config.toml
n_layer = 8
d_model = 128
n_head = 4
n_kv_head = 4
head_dim = 32
d_mlp = 320
vocab_size = 2048
activation = "swiglu"
norm = "rmsnorm"
norm_place = "pre"
norm_eps = 1e-05
positions = "rope"
rope_base = 10000.0
rope_fraction = 1.0
qk_norm = false
attn_scale = 0.177
bias = "none"
tie_embeddings = false
parallel_block = true
init = "normal"
init_std_qkv = 0.0435
init_std_o = 0.0435
init_std_up = 0.0435
init_std_down = 0.0
optimizer = "cautious_adamw"
lr = 0.00212
lr_mult_up = 1.27
beta1 = 0.9
beta2 = 0.95
lr_head = 0.0128
warmup_steps = 484
schedule = "wsd"
decay_fraction = 0.651
decay_shape = "sqrt"
final_lr_fraction = 0.0
batch_tokens = 32768
seq_len = 1024
doc_mask = false
train_tokens = 133700000
steps = 4081
dataset = "wikipedia_en"
Each number is 500 + 40 x the weight over its row's rms, rounded and kept within 0 to 999. Layers, rows and columns count from 0. Numbers have three digits each. The size before them is the row's rms in percent of the matrix's.

# layer 5 attention query, 128x128, rms 0.089, rows 70-95, columns 0-127
099:420437469525511460435485469555512574487503447454574467536439537499533478494467497517512488467549530503485477525503491452509444515585505519491468511529500454502441470578480574563506491465501500494474469528422492597497535448496448549461495475588508489549506507507542477545476568522478474489500547555419543508435526505478507485502541508459539442519506497546562589458546450574530529492436
085:538513520515518533550518517458556525443485488446512570492501528511548516541483510536511443458412533516508502504541485580462595459471488530427545410513489515513512500456469606528507490477482514482507558460498507439485477487523492432517487503410562505505484576472495529506546521537420581537520533526543540448488491579599497504515500475488524527608508486510506535525546510464559472519551
085:492460526480547532405466456472471457526490466565497579511547537487431535452491519495474455594498470465519493494464467520567496597551487573497524482476473488462492445518521528449458464492466500510495458489506513408468527470567524451445476448408483513517579501499491568553498512487543497509470538369553497567500590497476502466473455468527481550498480462495475475523478480497455511507531
086:472499437534494465478546488451500548517483437474474506442499489489494449556425506460546583475585502494486528471540494518450513435493525485559509501485501552487516514583460549565476551528477476481525536445485521499493509481477415488498474477572461575483452469470491491434562531517436479519589510546472546389515465528522504522403545529441504569507483440527477541534534454506505467476555
067:470449497486532439465483407502524506502487493488501553491502538541464506432502504469569519565474534446512424547478468519544547536456575564529403449527481562550478526493544567540550481517527602566492489511465513440475537468591544485504530483535459471497502474527557480578515557502519467503450476500460471546558481478541533553507558444476471510460481505478451496528483438533423483513525
083:489587516479477498529497441425478483463531486476508436499554415500514421527507520575502503486508549531428518473506510504508481463557463459507531517481499470426569503535505515512470513487481523510540474516480436584529506487466518424449456500514536500560511453494446463520544432459522526510509438488536560446496420505421452545548479518503474505444513570454538390430486494428537458516523
086:547454445399513578507495508520510534449548497502530447421526481523551451463501468485491566490536499544454494495511482529445524464479435487510514574457456509445536523546517531500489564476431560474526531520443435406528533532483447480476447475518526522478513480421470529443529498497478621457489594485465596499523484490463510505442554475452517465498505479470527496511474499553486506451533
105:429454501491492472441444415518494509550476517533485462500481555513454499471543448485542554515537582523527439479523471474586522512569548539455458516541469442533519512503477471512514450503590467552497404595538497594522498490542538534530494467523522445458533479498510433530438497505589502526452494520477439537491497449476493558534470497519495459543508514527499531499493471588459511492421
084:511505541554495434505500489511493462529538513479540512515544511520501538512590441530560481479444562445575510500551556467557506485538519461536500489549528470483462530545587454527509478500544517508504480517532469458441547477516538579507556429559534471438566526454477568532528409494513436481448481437508442480533532479483468530508518454604452444541500490469549513465540467553540564504515
098:485480506543463471461463554484435455513506539558553499503574444441463534496489524502489397517509470418482474450531611525512460465472558477511529485488503489480446504547556455508485499513489482543520528512557461502452512528447473551502474463538424515496450433505470494552566509548516469545595530521547521550486543486533505621530506524428459461537526463521496467505517545579450499514525
077:533450496514554515497490479621564538459525471495576502444478544465532509460469486518537499441438548463507470536527494493462504504483551476508536544526533483444557505534466529565523538510512545496439555544505518539517497468500425510480539432640537566522529445526546605551442480487501500511470485443492452458515523498494546507484471441569507427502485515576527520537495528511537517486467
092:469436479509544514489515419594538536480534460504529494452461564432520531467487429504576478414461509512498508548503478459480511499536508467498503499541545427488528474517445552539493520494531556468460532502471523569517463404482488489465504416584534547498539486578572534562408501474530488463455504468488519435512484477473558502493481512577522449492519514538547559503476513518539527490427
074:471511534502487508471542516480530583531481566471554478470468558548418454400577534456521570499552473507499475492450469496503518517476547480527521478539521525521503471537451476470552478505628495494487535519512493480487536436467458526495555473556417504512454486465512483556470549509516521527537482563530570479489548511491508448557493486439496508503555468601469540521464487519438567489401
076:524429484465536558477525551524480534491513518502511541439473608539375540388512509544548565486462501453511485506528469538544549512460584561459524503522508512482489479519473484493521474503492513495493560513533497492519573461535584550470490464484442501519486516541549517569526543468548490572436511462550492507512535477534433449510443536504483545498546511537468517538494488448456560494413
078:479452471496524555478494464522524536502485484487560529457455586477453531431484484447549444485470501506503490515515464515489521497541498510477481517512530470506479485533451579515441506461529548425440506537477511541451486425502443534473529447572482568548586485543588487582382525472558522477391516504444515446477504501448514477529510465491513412514557485545559516492480505465504520480468
083:475490502436486541486471445532483456547520470491488534479544562485406475391527499482486580543491545513486474497465462477543523510478497505485457484528464557539457482557511457455531488542483499549535493444548442424550572527505512548406454473533523427479482447478488505490526559505531561503454514525506508559498542444478476462465540494510450502507473520474427528476451493534407487469380
070:467485442480433510486518465467436467543519402562500519526558476514484442477562505486439501495497489479542436550447496500488540528526487542520508446422477537501500468555514451471508473470498552509538521430572554487537492496450521451455509462523512444541486489479494562531465527508533504537514444457422533529505544381557509524405508479523418492487434530439445466419505504511492483522450
087:506516444555462454506551521549550527467539499501559552484429456432568461545520511488472484456528482549469575488492538475475412521551454494524540555554556466508530503479474501570504541434530511403490560553444546506512454482458450506529522515550501587525516440543471442498498526523427447521542508524487524486478502569488530524520537513458498466457537519570583541478483530498553559487523
100:464548495455515506559505524439501469538543539450475509572591488535489437465509465525491547524489517515500621487534507475537514525500464484471515433513466481461501526469525459476528488482463511553527448478465519514499460509450489545431427482497484392520468543476418503519629426503459512575549498527510533558511508489561467601473544501473512409535485511479475529446521484498500489488502
102:473535530527484531497517563458521556547450474441498519522470512479532461531530477470398461463541447555496503443554440551516470553590544467519505549588483498444518525468472594483519568501596477434520422573518485516504493547475438465509466459521528515514473498525468483438521499440489467465498449481383501470538469519535490520516476555547511506469498494521534427510530515462527482475465
133:513508542415534570488480520487448458502453504521455548452516560516431514433512534511496476564466474495511466488458454537521513514458519539522461522509438563480486497501527426431529463563469468548492507439550437388476544595527505500472468505403470482520497527435453536507534510493521542483483479446481501566486558480560456440479486520533498516466440492497428445493444498525426497479450
104:454424508497552524452489527509458490513479461529494552512498527531515532423461541557438414536452462474570465502465470544569425555509559494584448439559505525565494507513542517497563482511462542560470500464498510475451502537513524567470469482478552481521475534525450510589502536474487475559449483478464491590443530541548486481520530570520522520430425494449466520526503502544476540520538
083:509529466575487480457473562533472506491461488494518485523465530455469477469516548536551591499506547498522475475516523539498554573435535518519432576506515510520457494477469550461471493547514419532449600482499514471460589433564535457503534409556411448482492512458514535490475418515511501469496534488458468496528505470522551458487529465548459552518564482495513432535478505520424517559455
093:460569451541421496449460491491437501445509492505475532460472483393507571562537533491472513440470553444493473505424568498423409491438488450582487516492474535497513527552490535465449512471595511553505587459538591492450508497484519491472464525545476540452507423506464512584491460497507483467494463525482475450487474472561521505483498537528542448507443524472509461482496501515479513510507
091:471484490519569380477519464525538506527497498485488469554523481495507522462486447536519475484498556488516547440468487414562451491573538469543492420522525495613537546570508474496555479504454548591475523482550521573409440411514535525516493553503520486508460501554532474529462473512542464500545468500441496512520484475499558565461556521466490487504499529469504541523526505550410482538492
090:600568496467514473534531591532464504497534521482541419484557493549560514515521545505467448527481526543441529431482481518500484540446431494483509516480507537457483496443544436547482464492506500541530527502500444460558462525475391538493510538424519491492454513532416512476565456556441492478546486519528547526460551614477539496432539516529546498513418506471520505510484489462515508473540
# layer 5 attention key, 128x128, rms 0.0867, rows 70-95, columns 0-127
061:549511512505499521498565536530588541454538432448532472473516513509454522482546540475535493541482543500494530479477535517502571492512576516483527469469525478561445465433460488548452515586481553436512490508521527502490450395488531493508567469538546541549538534584482443491463486497449472502529527516514578497583551489450435486492579474501452476497475558498569470484458536418552474513539
105:522502533541533547457474437547574523503532503520546472542456506512556474508527497538590534512499539469521511541592546438487609492525452457426508488477506439536446456468458494550533460452504509451539560553442577491499540454478481451502556510560533568554530502492553447507504462449490530454478488500545482503472491476518561453494465469509426464449531547513587485490537449463534514490518
086:403460542443498526538409525516470459463460494465455558542526528539485487453557490481494536509507471441500463496498447532531494494515500504512460467532447434528523473560558473411515478572545484497530482456565512504507513570510511534542496526444537457411457509440529472463503519524500538528454436556489484491454433516579479442545505551483530524485500526472370482471434530532476529514459
076:499517466522514502524598473561518538506507524557560423429479439476539522536516569517538479542518500437425513528474548510481524544490477519391502534541536547546425510426433527537462470494434521470454460575457499546496521443506522511451487497484551542559495527566516458512522486503423435502454492499558538559488531467448510486527543495533511459406553501486528466452486526499483517489535
176:389467575473504523472472513482422454531439509509462520460499523514444500459496511528471501514495459525526473505410463522541454499471550515536464469513391533487519511506511502418539492530516458556515470425583478502500542583512538533472467506443500441515418530451469524498536553508473518566500445510489464528496524479580501483518499583478523559488442495451390479511452483511466519490452
122:509511526484511583498445537520398429484444518559464523487534490542474496486492502494491480544469492477527486543464475504504509456454536529627422515528470522451508483497540462360522473542485498559440454456600468476477500554509562546517473505455471476446461539503533498543501436471536469547491439450467465565533530495509482519508489518539494534454425428450491472467473501484457499470489
073:550547515457507451564476479535541545485519502506480494493455504525513496545568526514502518523483529540516452504493537538503479539500616496526473506540510587473478513507510494473529485535477463540449469518572523548489513524523531485470416478456519462469434569502447491482505384550437483563463412441479540486514506437511451435495517508483502444505516490468478413482427450410518510463599
102:460487502572497489522483597465505527507483492433480498491486519492451498454501451514475506471481485552526534515461504548519470500491482448544554463455486535482508505429506529458453636559560495539522554429558480459504521511486457554484545496499449525470522476450562571490494602496551463478568508501505560536542499544553517541555506526424489512540489460552512611543513537549536517477449
088:448490484503417482513479473472445542526490555495461487492511495510435558551466367498499534516535530512496523499470486451529502441511525577489494516454445536518510484479591450509441491543570440519567529439504520494550453509536607478501484582459472419490590501504503499465474521433578472539533507545500543512507531526545527513530456461476468501579467484449518469542525535515525479520541
100:448496503506478435456556530476483442535438537437477454473423530491538527558395502483554602552535468483434476554500524540490514492480500470479454508476526547440469537511534541490508573587517538459499485581471531495488477497514521495521509492529495527479511568512453502549458483518497520508524540609461510462458482532403428515520526506603525512442467512509486539529541487496532441542512
081:503544496517518514514519563470480565554546486477438479505513476464500561517547568555448472543566534462546504554486537455517424508555452577518533494488516537482458465428576525508534469498574475504564492474436496398502549508463511513482487488479527571493496524513462510485431489464541526510611519474448494603500507560543449436479506463486475464472543490471505415505533476461520499537531
083:526499487531518481498484520499516554468524543476514484555525439464434474559465577548488452485502558433466459527524572467488499476554455625458496456483537485528501480472524557556508492488503504528566492532471535470527540476473477497549533560470493522567506451509464464435450457454514517534601553477439504470544460534455521537502489463480474483513519535454560448460592515500450468604546
071:509519426527514475581575497545572495582521518515511474547399504477591448516525468492520491507486532516446481494479480529482541552493545450488544501537526488492482482505422493499458550574472451484521542528512467538527444508489471528480528384484500588594503459509518476578521538559475528525491574533484519478474436525416525548535566511559473459537494515532491535488541549475499507508499
093:500518496551512441498528488498462464495462518558526520527486507461526521551444418428519467430470562577435455381423495540474436539500557529512547495522471514431463505471518536527464517489513493569507501558531517516515467529524441478557396468553493458479440465471496494505482487523450508443545572531460543469526457525471508498529534560465522488547485498417435497490532513539438455474520
057:568494444508509528488598509507562545490520493505609529553526480518538499444489464473525554515480517550509487474517514551470551483482493506474570444480556437532498461465485522561514450432517488525490483545486531536494444451514497470560528461521556505475552507581551474508455475503409527490497501480521584458471495563414504471434499476457480419518529517571610503471541527542495466486512
089:460459560513505523512492509497419487502453497471496512442468528507453538456496501472464490441515469540474503493391452559543439508485601489546490481558443519477518507456531483454525523501528444573527475456521485534492461587531468511513409466473489489520410536484464532464513568558519518553535520575497508542533530487543507540540519552442571511545485498439423570539462519525455548460507
094:449513556435505477535419491474478460520467531487478498438539558511459502465493486526487480511540503486505449468418467500543504480504570501515442483554487484506494519559540486445567494577474468559519442469548481588454512578541532568514421479453505432543417498481523515509519504489507533557508491512465488460513507518499487491556503511435519544544463519398391539516456485537436532454446
070:568533445483474545490569471536547570455531427509547508518527504462535514506521542487550486547535536485507520505562495522475510493450519531429536512470519469474467471488503530623467462462448536481417461546445522494462424466468526444465522477531530542556538544516494481517445444492485520447498491495557495478491494485411420536425494466547508453485538527483583448481569480460524519506584
085:489483477562506511483500489566502479523486528503482493486416546454452492505467464489551512447573532505567484603427538477534530467523522463569497452551495466403461476490479521454453533570507454511567505448464489447479446442494505471450555442516536556501438499502533542511458506507541433499514521540511551402523497503559508456449457437598485546479518525527519516476544546486560525511495
108:513494535419508520509500563479441456537500490564430492495583479517493486560518443526519455565453509483543435554437442485506515471461508470550420454516500492507520464461489519444573477544438484556479461462583423521529516475495528482472515514486482520466518559492596535490489446488503517485473513441541493583526525511433479459497450499613475501543477476503426496478434511506450532453475
053:407461526491537488444518542439489491440466514464429485554527568468528511508523445508479487465484466484476479517448411528563506534528564460487500498484469473504560526487572496463611475505516514533555495444528488552450488606546457468518473540482527486490444480483458552449497556548456537521511519533460463538467438425545469446526469503505490494553516515501377525469490435495491527493484
065:413486499569593547524497463515526458550494473529473543549475537478449461467511470499489556447499470511408466506484453526514525488563518446414523477475506419504499513483434536448489532527561416502579553514533519501482482454498457438535481510513528509492411521442518473492471536519464559493507521578438477468523435508480540482522511545492504562532505470537478540511429556466496592543471
097:487452576520476463474509452493487513530547498513492478502489518501523517535485518431442543529486503484452552424453454455513448509504513655517469448527499519583513562495542473531573427501513503555531482472539497481484501502520482520491468599446454490438531451489377561542584484551500513525475528503494466549481465519591487484532493474529460495520481470490461557495466454513505487521434
094:490520482515523478512576533444475472558483525497507467543459513516536474512480492536559501542518476561460455536476531455509436499470525552350527478468526460514491511517515482591490382436510504544486492536486507509465476505479481543576498490526490452536524433467464575508544459455483545541526513515485489533517464565437494602495529548508483493486546509558591541544480534460557546543474
089:420487434573575496488480542488448440488494509462484459497513574460452416509506490481474523444500465545503483503454504493483475465521540463476525488491470445444471503517472581434438529548521467486548480508532494435515435493483507544487515530527504513538424446452547503508489597480558419561559500532504483463550494389585490560492520486508514477449508475502480561534470528552513447485444
091:544561429561508564484520487550458536551512504473497558544442551471461520572446514465509475489536532435531535527552519445442481442502541514500472495548506516501489535514491456577556507504474455422491466505476546542483494461509536469488498442495517507486428538602519454509494469490512526539475516471499460524564507423454423502521506516550518526435561521556464434463521485420472481538606
# layer 5 attention value, 128x128, rms 0.0719, rows 64-92, columns 0-127
085:475486495495477484488496437487488498458545485542509477431435546435425555481448519505388515495498570476514467525488481483441425470507533508530556476446478543461546444544455451460478495467533478505511460537463595445485526492522580573474513495472406524472429529525458456509489524464460515475511452510512454472506530488492460508475512480489619522518497425505497536547535407521504477477557
085:476516475408456530441548458498501487473473530490519465558547521459499473470563485519566533554499546519480501612453499488463506468429512526418493510388514505511447579566519477504519468476459542514405474511503511470532544488510502481512507586546530546430492511411474484536556471472509539493498525545454527439456509471515478409528567530461488510505455426491527493538540510476519499473469
082:501531485479463488522452548543511479449501505531446440438486432536497473512497528463572476482472600499466479459519507480500516542467516527516411474518457456493541498516568431450519534550507365505500470517499464410471482495486410418573483495523431566511469530537536457517509434513510405464499537517455455487506517498432516503481515453487515525533443481516514482519484588524457473518529
092:485461500533472471489497484479528555555468490465517454494439497478506519535498553540583521461454513507445566525467544465535531585510487465534483551529511603476486541452449499543501516446549501489486498457484571539558513508575555494493568458493516469535528424492484532475466524506519458517553556523501518512582570385559559472466524572577499473537483541504464532499557493547510505566467
089:479496464462425542490577393472490562509524517524495485442503452535482508466479488510561484495530469398544496417526521537496465556518546586521482491419503517518568578464532477504449540500498540509553503514474490493465455515550536488578443484518460503506536493446471466485478507486540489509451507564529452464578529523470512448591489500515551552555475401507496438528535488451509537475494
092:517495487568455429523464495472445507450521500488496393489502547463489494541482482495561509510473490562496462572526503532520364475471544470512552507509502489468460471469455478509556513472503462487515458554499551451522542519478511516473487522480468560511473497547518496538542477509503475486430459484574461596429550503485531589546405453591511493471563527556464492486511538529530585492487
086:500456511529418532488553490507568472490548537433512530465468516504442477458474513549465437533526482553526520615450471519507527499496549451529583456454527511455453470496466550554571496479530538522518488441448496480445534462503490508424439454440511529463485493508561491537531539520529508536492562461544522513523562493538411572503515505575445538488571453425482496500530480460539532473476
090:498464523498514491496454507471527482464514550539482528492469539506495516508484550490578417514531503506453570497431533492499489545472464446568491522565432527553564494495427554469547607530442513493511512495502532493558615487480472460495495460533567475487470513476373478474556540472507492579504555531481498469562553447500558527535517508496603515475519487532516532490514475507500572533524
089:489482552456454480506521504516536473523521530539513517467504529524456535485558546423597496471445533454498456575468555447505501500480497444478520464529455525544423567588545465512502515502492449489538508506447507454523494485502489585501538545525433591536534525490482487482517539565474503469488454497524528425409600475536512445489616519455470500544483475482547429485505484494484464464476
095:489534493456456538443559475502488609491497449505462524472518506528502425512421485507471503485499460455442503478498492491500463532461528536543497523542543527538532522548512578523521515477578572498452570434495435513498506440436507529538482510521401483492502569532468549533562514530430507488541526522468587492478453603463430488520535480467579473542498498472485523460482443540469561490473
079:515506465471550498490534493461488455472575483514451469466505503478489528467450504534467532491541528624512499461436503526495482522493458551472528548514501520464562466444577502480462505518439528507524534475541584443522519517508569547546521413484419540545519513498514487492503513565474475471462434513484487580475552489482543442463531507494481523609525436536483556515517454557536416587482
082:515502506493428498435489491482479512568468520499496470415497490575567516457459518495480512498568531439470469530524495434518440555491505607486450551540552509474457543550548537467438542447574487436369532547531497446471472510515511541528527462459469446523521538546477476481497551524489452501446487495488529540457565527510452552506481504490428521497517518530509471510434424562472490480473
090:473514463537411462511457491522540450400510511514496458427507480493477479563514563444520423537520435454490492498440529544500517558550548445457464506514524522515439586521482504498517517488430489446504502564474483540412550507528455449466483481567563497443497471454555571496482538462567494486492511524569493549471537489457534496520448473444451555467521459542528495505477429539512556517492
091:501488475431466525475448590495480461491463536551478460531531470467493506510479505517518518472485507475494500441504546552486513473492507583531471530484531504409527465498534500455554477526519513503548561536548444508414583506497530508522508513551481500470494568559556479467449520505555496455495521505464472460531505411451452534408516471512513529465495517478459497591497502620467535632542
087:508549518499494561514470537502478492444508498498468475548454574497464471489483543567602491501469518516448494542480514444466456546478559507433451558439507469429580455557464502487519571484487503546496454572549558524490515533540527442523475448528591444503448511494486546505537534531463528550527546497496533542612491538482462534449603526519551533511524505487487471494538506491538445531538
096:507448469524478491461512487517495552470499466419495593513458492528433597480487515526440548491522515445519501475482482544504562499511473532520446531530533550470518448546509540473454524543470534473601556459505534468470476516527527452510467487447574508506501539549477523499501557461485429542397490463455473469573468452436401560445562514523500497474536487558488505546531551513514517559545
093:512467476470490536556516493533502508439550484458508435537491568541486527507500421470455489543506500503495553550487500508487451539434531466473512498455469521541529578532483492453499517542519488495495496486512454469542511474471471537440435579530483537473476610465532479486579563493544513469486490471374497521503487577457452438502515496473531504499490434511500500535526479444588546370446
082:444497520515484419509505620500487569487566597486504428461502491535581484498562530484538583522440532518538479552450513548490447464488520465501533472448522525528447561495560504461503585499504496512506533544497490568488529513478528464528527512536502525559520374516479462488539501586527515475551522535499544523523559480526508506559554506445513508524540509506501480481555533464543471436463
096:483412499483442395491504528528515493465524543481463452491549539521451542500539361484503610516536508507502545557540497499438476437503537448499507502601536529521520521549477488443538514541557549494428526467491496544540562480475471533493540508492532459410484531473527543450523504502531453490479499581441497560533459482462508520532519519451546454485490519479523526478478515501503450434455
082:488440497500426545507497498499538529490508437462514497552532456505483534497445435513450525512533524495484567411494505505485497558494521541510532469557445527540500436526484473494535534562473559434535553504445511509523561474531531473416541540482467526461555487523533433509472505507552524458466545537437492570563436514600486474445513576571443496484541513555470509503567475526430493487430
085:512507500436509513570460417526497491511535482476494512541482538469529522513442510481419426472521420586422430517495532473507465508552557524499518553458472509470513607507522534519514491532425456524479514579554449511455481481551596484511508483490510476473504541546408512534396502473486484510502526547485482473507418508516511504494483472500510523564501461450512508586459421524449511535491
095:489456462514539457575424481491467471495512533523555495448478505541512473413557540444432451478466485476483500503538513462506441608440593499463508489510485486501440541430557444514473611544429444513507462517532444541503486477496474578528516559518511462499495494450534452512528512542514471459515527460499545493520477524519481466550433499489504468443475479466561549513455537491480516403480
082:488506496522527484479496507495549542481449470556492463497559460475558456496489431501528549519580540490495513516494422502545582558489541484520446453515505493449478388517475521514502494464491460510441493519491547432516512512483487425493505437487526488470472429488442560413546466468498527588474454490471524462512468508517521476505509475498444531464584521571535453430472502383546488416508
080:549515501457578493419446495473505493467480486411498462527527441466534488462550533524562474528525514578454451487567487533480511530486504467506461450523499456503467545471498484486544386457509460585499473558510586490450543530510485463499547561556475496510500556571449480533434475469460479551553527486548462515453567456447534472509548515491439525511492539581520507555501529536492437525474
082:477495481511431484441523462486455583473471514504458565544533474509512489472453462453516403534528496512483526492461502510483533520533522479463487470487545536575533521511440577494460528481596535511445487515509467516440504512531455497570532560473532541491501514434552540414424503551527484479538536565609482461469436568483465517547519507421503494611487460509500499485506459476460518473509
097:493482518500465500533540526527517528598472490503518543496509531461456465456476596508528537495512498478528484532445522543508498524471468521463517490453500578501484417496454524483496415468458564542445526447497495422508522497488504514417574423469534539517487472475455527537439523532432489542439498452561521503472519478518423505474623522542451435500504469547496510412511402517484475506494
093:484482425476455502528468438521497540436519511456471455623517476446491464519458442506514447548532445597467512463540462512488505525562556502472519462480563491429530459480561474556479549517506564493534497536551454549509513540507433474528470502476506548541457488510513537492498503508574490503533497529512436521498397543410452590490474453497501490450495510413473540513540521470492543508478
088:495551487463502557482512547517492432470478449541526518502490440467506509473547543554562455516498551519451434485457496496466554460535432428465521487479466487534485448534409553551549454479477489507560419475492422528544477472470500460470466500476540487495482543550570465536485447571435605554506482479545514427505547511510532429490486458530517493513507448485473528479505411494461430495539
084:501501485554510513514479641482523519506529497491533547509556507473521529457440387488473463492490454538518499522536484561531495489443477514482548502552535436490528506457488494460411485553485493531443486489564515545465511475525553494514497529533491463565532522457499501503490534533493477454435557448477482547481493476501458518522508548501542495476498554521514361519516560464557485358453
# layer 5 attention output (transposed), 128x128, rms 0.0774, rows 64-91, columns 0-127
083:484450435507502493486479484530557522481410509497567558425454510500516503466501437482485488431539537572517542462495450475475493456470546512529476529446496477511465498449469570577410525517470548534457526506504496447524474518535554463556508486516485575479492503516522522523459611459503572575489504404475516533499468547546475528489518505460570577506516481470530599510502515503465497424482
092:491442478419464519528454494500550519520548515516505455495487531501521475438503513559511533509486429494472501587502533468485565515418521540496466476570495600531467523511502534555542458535494508490564520564474432415526542500476468526475511560496495559508515506589540465469475497506468562470521427566490537512493481532448532482508550521578503554478470470497429621459476455460450510501460
091:451522493554418458403574502493562537451409502521484430447489490435482519514456521492498502587501553527488472492531468527523475515459459510532466593506466446475471520476452457540509470512563520575534469524504570500459528516439464506525563491508494549502523537448547415497493460471498507485509557514413469468529500484448543482537488510421497491527469428502548476485540507584493542498555
096:481544452499477510515508506483513488487545435527476565556568530540536466559537498570598568363444473427517457475481565508449492528444509526526558485497492478512572563485487545509486537503508513536453514481531591484546508520497532576491464486505505423517515501479489501503545457558491470500554503493567549482513486449547492533530537555476538501509535533453516399492509526492495439522430
087:468496517515428524575502492417480453520462511508508464469518485566504465521536528584417535446527467535517472493433474474451528442486477476536512486475558595505540518488487463471524508519552469463478447585515516508605520488501471464571528578505451507499548546508465457413502503439458564559578549494468509476484523551523495480479476485472514491543478442495562474434518513479470527457568
091:487413495519531490539515548535463537461522427524577551464419480507491542508529523475549484433543503522388508404568467498521486539507504498508522637470467467477533554527507509543465495498501387534486481537474463449479512549526499560516489518479458522525412486498470460499540559556489476504512486483509435488500518488525493544570526520460557530497555516462470433479513517538526455465533
090:550477479456464528529469455556539471477611487487510541529487490506518494444496488437565499432502472554466542476451457501427511482530491488446491437493471487490533518544465525547558536514462493476496459513478506460552442465535532486525431499435558595483454501586439531536554486528514454553473474445449479476486513553468507574565523576490495536437514511462489414514474466438505474435490
091:474527490516441529573508492555549512538497588520459548504539493456433439547517502536527525486505507566481552531459532512505516520497540477535498527528451476526471485516517579462518509549566511511478507492547507452534516476491494511561592423583549466467465472503456530515528465510514524551584352597469532488528478477522548545511497490564517492546490486454531493575560544513552474491480
094:473538513521459498528449493523495484521550494472491520492484549453479495471517482497466506418401514611573494531512506470490531560421487539435509533552535557488494540440445575516524455465509518544474494473484555436440473577480459494494520528504525534504556521543551443521448480571502581500458415576502432458488549478494508504532541454481554523486503470488516481490480440551443503421476
095:504503416561454514497513482510448480462566509524481504489576480461566513514445487462476481462495461479530510516477525523479468515552546459477485444531492505539464539525542455505547538549460562488483486464527526499461548455491564474489476539551500508511519442514455527555605443494442440471500457647452547509505499544558488497449507479448519481503566483489524629494452438448488502489540
074:385514483538453618483497566494523496500467553472563557515455493473516502540504504493437478423488482438503524503498516520555442468425468507559551519476439460478488518455533501487500448436444556562454513487497496503537535550502491452493497552505520462534518500487527577473584475462507530531526464413505454488518495503467439493476491401506542449544438492450436483491492448475500563483473
079:413535485521493456528479536489463459433514519542515529495536500482591544469476501515481479426510536500510492469475480515461502492486507533515519581582527523482579505510538420512495456516452505553431491512489538562461445651499493517520405510547532428503431506487474472498522438545435487470507526493475519539521502495531508477448497479484541534541531487491495423484461419593482478490562
090:540541569514431507473480545488525498502506520574484458472531488496454486517467574512513459489583456484435514471514571518450511464500504524442542574539500545482525483496514539529572492584590424481537449470488526493556442530486437451492539564563546470576499463483521502512521490478491526503538443454563501485536475501474521527513482499561472442592420496445598523532494477531520472501529
095:481460439558488474478538501538520515516491523495430472429500531454443530539420561490495471541498536449520508534460458542519395592546524507532525555521509562473501544506526541545455530581550509494483480529505519518525514630479445504480516415541477506453499480486539494456505550460499478486515507432485504524543531554439504453455497537473500491598490417532515563512534492488570531534495
087:565528437563437504508505544489565516512502519484385473517535504514506496490534532494549483587582498504456486571491448461516499500521538484574498499466443528500480473500476481504429496501516559467519547508571513448561522518571503518496543489533508481508481484543442475497530524544534511548542547484573519526584495492525554564520428603518569570498505491455450543592483523505496520553475
099:473568457601519484507470457487541516516490504495498459528419475514512497516536487532486524515528510519512551519445502510492510518570571516518536471512508503497510469515432450527498505554519504527468518477523505551510522535556548441541488512520574511471449477536468524485580481463498448475459514310428568459459422522584538483491462504462516472506528469528518457551539508456451500549428
094:473486510545538540573397525557482484523482530486507429525479497537443479464440449494525470526522485540471597501507491480516442483502533478515500547557477500527428508540432479478524464565466522502510523580454462494525494497476511521572466514490515529517484524535475459453557512501545535470460456624455480512508456556455476508535507514454563498453443524498528618482492532467439588447469
085:495511519508461551482560574536500525530487490543526541472507548480504457507489516584456480474468512496490431528536474494429519477445423533427559560521529534499526508487464498505474546437553441517451554516520409457548551573494464544495500595479517449504517523534490474512493435523509503491533533550564535426544458499395447539462496439530571551451473520463464447472518516508531520464530
092:533461475468513498492448532555477570517489492487481514538507534496566474509435454514522531471520480503431595490522481503490495517506501488510439550519525492517482488571495533534474461493496501519452495465382415557464520671568535533538464529485506478503489445489506523467501491520460539490509514640469531501475399518434470514436498484510502506499474510495478480498513545441459467532446
083:508497419496507572465503437482447452549550506497539477593468554531521505541517525574528510434495495393512539521461519447508517546496530462523502448519456429522506518509477479497521589579481536484483520470482469571468494485514510527475450526527533475520520479450516528420527511521536453500451479526504552542460450501479500555555534514472523450458414481407587464477562479486514536453561
082:440443553545542450456500542471541459493535577484474491487492486499488539524428514495466446462532461505523489538481514467441499436584510413432496514499498447462500518463530542445508504443554563439527525512535450443492480489504491489475505504518510536443471503426512562478475560474498540493520527491528500552550528515519509467535488583510495516556424436548485656526446507516463506551455
097:424498521492524493520449521490459479487424501523481420515514529480533497446427488531513405516434503551477455438522555498497467464442499463479492541551550523500479531423525498455469510459512502479483519473473427495547462519468436546561433468524543520502421539454514456518481499557521541453487489618474475532519549510427505489512508512474551403486528533497521505511481540564424452440554
088:551526509482524523485486432503486522500482452523497514524508451523518447493561531469503566503564550462520525533549538451486538484432516528505541480489455455535567458523485370442525511464446489489560509468520600494506496439490498527498487495535519490529520479501487465484548460446439435520491434491432495444496461445505526555415479502573443518507503573468507424463520444525514485550607
082:485426571518522473461534477459532577527452512457468532472519523482534538514482576504498538460589487502474443526571488548547545507438493434475531478516462477505551540452485533550470430502548464556545504496498486487455521489437466525470477536526480424540542475496518478538429513523538504504473449426454555506457540438535551510532533485480500550524465557582474536536477472556544522605552
081:535555501530435517522542468434485476529561484559480481498548511522533529555496497538498530485550436477541560541531576492472508412482435476440525404486534509489578432495556521525437507528488510490547456497504506499503505461471481448545581486522495506494583511488486541503540407493518462511511489489481546513530459512539484527463445445629485501506493455442519578472538491485510493586550
096:456590477530481556514465450565471444556622521537478526534465515453527472474504498506453496388445453539516529524556538540439541558482557527521507478490430499517520496495468517504494502531462542541517484434512522439478494489450514502466498486526481494488495496548468508523547465561462507494449485429551529547449517579542493514439513540508494534457500529458426402521463444479449426462508
097:580465522511478526466509526452516506526476467569478451521501417535502507545434539535513491541543469445460528470542495533505510460570507486444525466450530501421529475550502399493467552512488447468576445491489429537564579515536506475547462470476510525484465479456525510487577497491497457558525552468523479508541485527455563611486470470503501450516485448553508548402536524457497548530524
088:504509512436451518488524460537538448460504507430474510487520530505445528466574546476524487500484484508524483546489454442519568507515456489465467441461441507469410463541487592554520411513517586477574487514515452430462463404491516449440501452502493541526575486558514522563450550441541473505428485516541461504511529469503500449464544554527462479507557521511510586550505493478478476486485